config.toml
norm = "rmsnorm"
positions = "learned"
attn_scale = 0.125
lr_head = 0.0102
batch_tokens = 131072
Each number is 500 + 25 x the weight over its row's rms, rounded and kept within 0 to 999. Layers, rows and columns count from 0. Numbers have three digits each. The size before them is the row's rms in percent of the matrix's.

# layer 17 attention output (transposed), 320x224, rms 0.0872, rows 57-63, columns 168-223
089:485525474539510499489478473455468449491519455458476510530510482531497511508513496508482494488489501501480510487500505503476525484500521515437512546512525488476486504487
090:528505515489498513537483503522514511514446522500524500544527519519520481533521506538481493540519488508498446486509450495474484557487492474450494490498522486487511491491
091:493472482517503509492483499528511531491478506550458541509540508530465493512500512505526517526505516507488537521465460511498489528485502479497510532459505463485506511547
079:486525499453476521509470520555524501511513480510459494486474486480459516524509480505482498490487508522471484489512514451495505497477519493484504502532443486522520535489
088:461461554474454542484535512529484535495539488506471549516510492508465472470491480539461509508495536531490507556488532487521515528532517471463534490460515532498461513498
090:463499467487490533517499489500507517532488530500527489510489538498447505504557461498508504543465488511514464482449513479488465509529535508449496493476478517495495487507
089:458563505533516464509506482531501512507509511471543524493515506510493521533501497514497463450489487503504505484477496464514485466471485493516490505496529462497467527470
# layer 17 attention value, 320x224, rms 0.0982, rows 58-63, columns 168-223
090:523517485457494522516512483511486493492530479504546544486524480504507493479515528530486520486487525519500501502495482490521513515506504484512487487471492542479514467490
091:523493492455497474525460491507511509490458470518508463465520490493503521517445492517483501445499529519467517511469530473511507520513540464461454539461497521494502499534
085:506492477510480480496500430490489497489495518498523520505494488543481510543445493522512478472502461478516477512516485457504501483482503523534493548504528563507535487509
090:501504487510505479515475474500507531510501511518482506543529521535487500507522464506482518524511467485492515517507498517499459506509491539466534532486473494514521518500
088:483490510498505526496497527493516497536530518525537455492510477494504471507524523504528502543480520491515497495507479501505516521513498507419465513541472505505518545471
089:528534487486521521489529472531538487464468471508516519482468470536475527455516505485507527531475494520480506476480532456490492477501494508494484536481489497518499505516
# layer 17 attention query, 320x224, rms 0.0889, rows 64-114, columns 168-223
097:508545461481506477490488481536465497493501556497479486503492510488502484448500500481498465513552539507517513496501520460507525492469505471499508473497498512503531561521
104:484548510555524475493501530520484546505545539511463514471486522512468541475501457532456487534475518496485493505475518459501439501461517462448511467466476496487498482533
097:540487470506489489465482474520482508470510509503498467460488478474495514476491531507492504476498435491495501525529471501527469490473499513537510505509484500511510534507
101:527544526507528492529501513480513489509507464509499506473532510517512519507540506519462472457534462503504479498513466524510531459459504549512533512481512512498503487464
102:494480483509474513516520489504478488538505470468477491519498462515483531492494481531529465523503508513494453466484518495528468483488514514498527510486511507475471544459
102:482516472474480526490503472493499537432478448469507496539461544533495478483503483514508503479508509524499477524480495530468486491481494506485509549542482524504498501477
096:462499515494506472519498549511518498502528460515499540457485540500512494478454476510570502511477497531553522467534519505501488471487472494444529513527492488511442496495
100:516493505487511471477476436505477496516490542525497522496530488491514468492505492520499493482480481445530536517533462484491475506495463485491482476464526520491436510469
097:489499507505515462505512514436507517540504505538500528535508539490454511475518497488492505461515517479500481466507456500530428495501521516445478502517491463485486511500
096:488474484494486507513491509484521528505489491485533499472499474518511500458512523508497500563482522469521495442529486498529491490508514505470502512483489519504494507498
093:556478489475534535522520546513523483489463515481466542469503490525483497470493465511520484434481479462492501537508515505518498460536440476503491507482500525475500547473
098:497526533475555486501481522533464533487510494526523479474522491458495481511553505528514500496495481491482523530481506519455471503556516505512531471489509525487507490514
097:501542466438517537477499483519541507489502461514483476532491467497499521486531498515458510449525497514500482513509485510474467501505512553506463509507467540518496534509
102:512507472496538505529496468523519434496515523503500523521511504492491548539486514442497523503512535498538485506473488496481486520534487465493499477472470486507463516498
099:491481513511554501548511454497458477490497494545490487461415512499483496489477492521490514504496517526540534490529479475485489480542501472495499506499520490515519495519
097:480512503511524545478485521504466495511507489486492486512482513546486545478456533521510489527423521501504481491498503524525536481472455478538422521519531477524503511471
102:476493484494500476495471518466502495478533483563476492500551463467480495528499522493473504523477478579481493513551489502500522525463487501520522530530481507495503514509
099:422489491511515470513488510469441421523473484544515497552481515523488541497497440503470487537529544515469497482481571511486531490479478529478512458488494508525500506502
098:479462538477501521527506493566533510541520486437472478488498516478501456486467515491522501474511459540489479506487533495483504473470458543547516515492513504527468477508
098:479503468503492488474508476517531466465528574496530502525491475462443541497461461535511466473499481520549482550536480525515550517490486509521510512483512449471468492509
102:460504458484506560492507521536514499491485499530517498499474467486465501495469487548507505469509492510461511514471488476443491529518497476519516502471492502496483437481
097:494491465545523486489523509481477496481479551486497493516516480525497480539525489501507520516507512495523509508540485478486520535468548439509470524479465499541507437516
096:507513523465547515500509462494496488469526480501539482541536518519481504493516485537503532470487517457510517509521523523507510475465477480486514489490503503567471478514
100:516505501500494501487546561462491527522509498510518488508529465524447525496522496498462524527422534515517475516478502504488472503495508505463522481527527532507453545465
093:533536472495507491495518498474515496505496524510461493513540511530524446503484478503502501479465492537479530456481476512482516450494489550497501483504496524460521500536
101:533495512525502493528529472466531480509508524522504475492516466565500497467474491490450500503498442506489488493540477478495504535503512555498556474468479498503531450521
095:483505511487512505502510562487500518483496532432469514526465515477539468530507507469476477479489455519516482461468504498493531510482491498465514534520506534562510497504
097:538473484484460520500498523479539476495479546493500495481480481479505505532521516535476528498502518482547486466530528557493523473501480477473551511483487462471516494505
097:475488495506510478521427493514493447452478454535478529494507497491474475538433492456486442443510523514538521487488502533500532488533510456499486511498536533499496505491
103:478553498551488518530489506471481525474519470490465503488486543474527531535526512461467488515487501513542539570493501490523509499538513524533477475482469491479515537501
095:535521535488490485522474509498539529450500478480530460532460471479493506528525537544491458520502515530542479502460516511508493471487471563460485478492520495548471510459
101:490547523512507508537489508508547520489472508469500501498502535479543514508465499495467524465545549481515491502522465517463450489495517459506461495461559495534470484525
095:524492489518518490495495508470472480513480536479542502484497525507503485484518455488523571523459509470475494480480526523459533535447489502532517462518516533482479502525
096:500478498470469494488513496532476462489502519490526488481512444498466484466527467477437492503505482449527507530489511514514500548499501470519487482487511474500500488422
095:513466501485467464517525506529532460454494516526486505505500530509509520493482502531496499501515519468480538542457508490513474469489483500491509536490464446514522521500
098:474494496486517550489476471543463492534472502529530474488517470553536461510477502488493523484467466508515493520533463511491491520503541484491512497531503488519530505506
098:483467496520505483521472495494490499499500496500472519546482508499520492514502485527525499531522532453491524543504491486531505495507604499576536482501488496497466500514
097:489522501499466472522492527471518508523514489513486464545522502482481484504477503541529532449518498506538483512496458530494489500504494531509537517506485500523487499509
103:489473487490524515514545481518485535474484507528446527532462458479512530508501496472500531506543490500511456482431509477526526486491479498535513541485513494490479492509
100:539423517482531483487536489499511467491515546488526522473500540482503519487521468517535499481479506536478482504467485464468498472498486523523517510516485488526474515488
097:491502469467513492546512526506462511483534493482543503482482474525477482497532470490479510515533475498505471488497494517543488516523516533514496486508456515483481504502
097:542457536528501506456497525477436525518511525504493456482487573492507491493500496489463461483484513506507507505542504552527524481561471463520535504466498513508500471481
103:480490486478510550517554515478499494488488450517468487511527506457512540495510474480471486523473526534521506556507483458518518486512520501479517471492511500465484449539
102:505466463494537488495531461500451501494458500518485526478471522499490503485515528566505505496532483526482522505507489512502527483479459550472514528503510502504472529513
102:525490539528493493463515499483544520476490480521507502501540472501511496496453515490447483525502524445493503503482482497537497459490500522446499515518529509532439500494
103:529550507482520527503483478485503484518527474466484495501498497488509541498520490511514525516496499480527500554515508502513488508524442532503516530511501500487510475478
102:491490478458474503462468513488532510498508470498457477502504538485497457539534529502517549481522486508450456489476484495490482466475473492510535498488491493498487491531
101:532529510513498506474517496459520476501522553540504464497511528513473502510479536502509480488511489513477478503529536488502469537496495484469480507533504523507465499525
101:520493439528517514503486497530472472493523452500555477499504467510534492524492504514490534527488537473473488486460489497463498468547477463509516508474479477526480503527
097:480533479568528561458510511477485525530464512517519509478507508453464493493468479530496479491494536545516479511517503457507475447472515505513434507518488508496468498490
100:493496506541495527505485502542490495497515520513540504542519538530489468481492479573494509512464488546495464540532503478526500527462512517514499500536501503497462531499
# layer 17 attention key, 320x224, rms 0.0904, rows 64-113, columns 168-223
093:492562507496520524509500489495514493490489536543490475498501519499502495456464523519480484537496530461524515460485542490549524482493536505519501506506467523472485474421
105:470527558468491469546500525507528522468511471493483509487483509482514467489513479491511483504455481525531503579542494481492452472520499507518503506501479493460508514525
097:485463450525500506520487468581514477486555509479450499480496504515521511482441524506526479467500429500519520536544509530513462486506470504513521546522496498496457501491
103:532491477485487477456537504505573473488504473493481520548519547530514488549521519510511468447503466471512471495540468518545502484530565517519524492491503517508481514498
098:483446485468528494489497486525494527533530519528475480539542477494475528488481481495526533493500537496532499476509464554501453491529530512532508484508484501479521509478
100:470506470506506520468516514522512523490456461508469484523516518513503520479512491472534479496499473526483529524461480512515483475468535487468493481514498503493487537499
097:495457498508522480554526523477516490505447524491498535458484535508500531503511507515523519516524506542535519488499516520514514460461502478462508532530516465489445529533
098:538517491496499509475506422491472497486522490515506542516486483505495520495462499518475518520506450499493541495526505513505486523514469490524502485482507526505490508475
096:469495502448530480497515509468490480529499474494503520524513512538521479495511499541525479497521544488508485472532525486495448474505559455499486481486482447479472478525
096:477516547484480480513507518523461496464490538498487525515496512523498491528497496504467496540497459484482530480524454505447527502522526466484510502454522530536495481500
094:514525500505504543457544504533500511460473534469500486506498497473520545479524525495477548486478505486505508473484504513506483518526461499490525495475495522484482486535
096:529494508460545512525501490539450469493524512493501504467485479471472491496500505528503509529524486532480523447494514519471518504512496523452546463462495515520493521507
099:493521480427484489483482470514521531491495535487503516472527491535501530502545488509475448504520481543506508491493497527460482478492495487473487466497459538492487510479
104:490448517450477513552513469498530432504454462457494522502453479520494506505474473509512504508515523492472514525488501480499497531501525501549460497492507447517487524487
098:490472504498517510548508454482499480486499538485472545492450490541523510484501517517488545486513532493535485497482488507484482491506533523475483531475500510503501442528
103:495545478515477539468499523477513536513531521492464492520497523529492520525503507444491494514477487488541520484468471507481510515551458506529513520507469446494495524489
102:480485506476486474485508519473515497472500531533524456516521434531431499518506506497503459522442544536489525492514484529474534532543514513512506525568449517499539475466
095:431528491485514475471506520484456486533475500534500542526480510492490498508479479501470455494496498486489534452514548496491509482475487542536545484479501489488526470511
093:535534481490509531498508538528521506557489515449511529458496475526478497463456450530493474489499496528513468485492496510477511452514477514521497511509501489533475439499
097:508497475498515487494474494490534464491548532459538507494549471523486534539490465485512504514502540506493513536487499527556474530515484547461475461444513496481498494520
103:468509472485511524499524546501522520567502469543513508525512469539484518482492486513459521512518556498500514494542519457506462518506459481511508478496482483514485481443
096:500491460518542521492518497516499475510467498519479466476518469449492459533519488520490548487489477505538534488495509471526499553533502484480509544478458521500535476569
099:463506486496498563540557477492509499464513524536505479490525507507494517491534530534445487487485512454525516512512519484503477474492474487494503556500489507460513492534
101:501472483500482514489556544490476504450526488502528522499552492492510511495498487467505504504525517533519489540505486501456482494459495507519508483526503486498520521493
094:523492504489503481436535548501483463526517530529500533525523502487509458492492528474500538538488512490510523474483480499496525505455526557493445486503472492511521524546
101:525468479518543507521493472500475487476512455525521482477473478517523477536460510534417530468505476535484496497501489490487483525484516521488500475436471507474499487522
097:489470520511529496515477512523494500485508492471447533520480496429565495500512500464520493477504482510477500491464501479519462462496501495540535519549479523546472497486
098:522556507479459498503533538441515490479506537519535490468478488513489452465550478503470480513538539484503501508481526496507480490511449433491514536534509508467559480489
096:511495485513522499459485471487488538513488494525513507507525504487488558494504505468518496439499510485514494449522487512499502483479518485513502524504501506515501480494
106:467515498517479521528480470434524525488527426462531465492464535470508495520486498535499503491480465503503541489508424470497529479516464521524468491508519477504490555474
092:518488517521482479502441513488538505458516505496528498519453520505522518533524515495487435545531471478502507469440494466490506476453521555469500499510468508532473518496
099:513489511465485554527449528505546545498462472481519490514473515497509468512513497464464529506530532527510545499480515524458427543507495481514474470478554528492469503467
099:500501529530491487509517509474476468522510529540500503531500511470521482476478471492475483462493532516496520469466506501474547469468482481504490486558494523481489519500
094:472461544479497480447482477550480464494549522505495478483494435475513500490506444496486503473486462488509456522483499529469486564529494488541508468475499476529499487451
094:521479527517509468468492528550529477500509536482521489519471474508489475505537456500511520492510481496527522544490542473476467523489484476528528536506454496511523522496
098:484494550474511501473499475508461510518499484515510511472537417509538474489496490501516524526515502515525501493523512484513502520527475471478574497513550545534488528480
096:480484475504488471503494505492505475481453501519502508541484526508464516522511457562524526533516477489474499528525452476506496513533551507519499493486528496489465512517
096:492505523449443510464542505467492493468464481444506463505481492502475494524492484467511544499501495516495506489529487518447495494498481501485504517496523506516534521557
102:543424463485516486504504509506483492500442518522470479515506500485498494528507472481507510479521490483486438490462519477523556503502469465498497520463478477494500480474
099:481463513455520510512482492548534453522529527516482502462528519481469542486561513522532490505521523519453489513508503431491508472491514490495476509526462526485482501569
096:485496496492502484491466524474470488464526503520524493497491462504504495504480456475518530493516482534513481498496456512513527536531513525476510512502475525472482491522
098:509434505520519493505506540459483477486516470488518466489507502497536495498484523450477482474485484495458506465507474499500483506511488500492467485477493511489539505510
099:479524449519527559487507459483502448506487492487528464494508503455522474457518491513536500462452500553509505522505528481525559511498500512452502495443518527499496458520
101:503508503489532514495497514498461502489491495523454502540459511441499491469507507463509519493503489545495544515533495533489490456492461496486490547503498467507496460517
093:492500478487485527498468518519520490468474507504513483516515474516503495490501460497484525490465501469493504497479476519497514500492467459468502506513513518514480503560
106:525468485483499539449510540488498473506513492468513537492484500485474554514492520511546519485501508493483533537466564525512498474446477511507509468477504466521524512505
103:436504465439483484518481520511527537486515512513486455510517528524479459529503526545530514498512481534468455511479465519495498474496498521495517506541503493457488506518
095:517497491489522507512553500478484531480489536537492476523523531431482517524506503486548470496489547490510500499486551479507536552522491510507462484563494489512462455475
102:479520478539524480549473473533481473509529474496528511535484475547517485510483553514478508501520479484507485509476489496497536480459490443488504517505479457499513496492
098:505468475560523590474470545534514496543487496512544500486545525497502494460505490521530505469492508521573475506551498477501472466533510482519473488470492513536499460482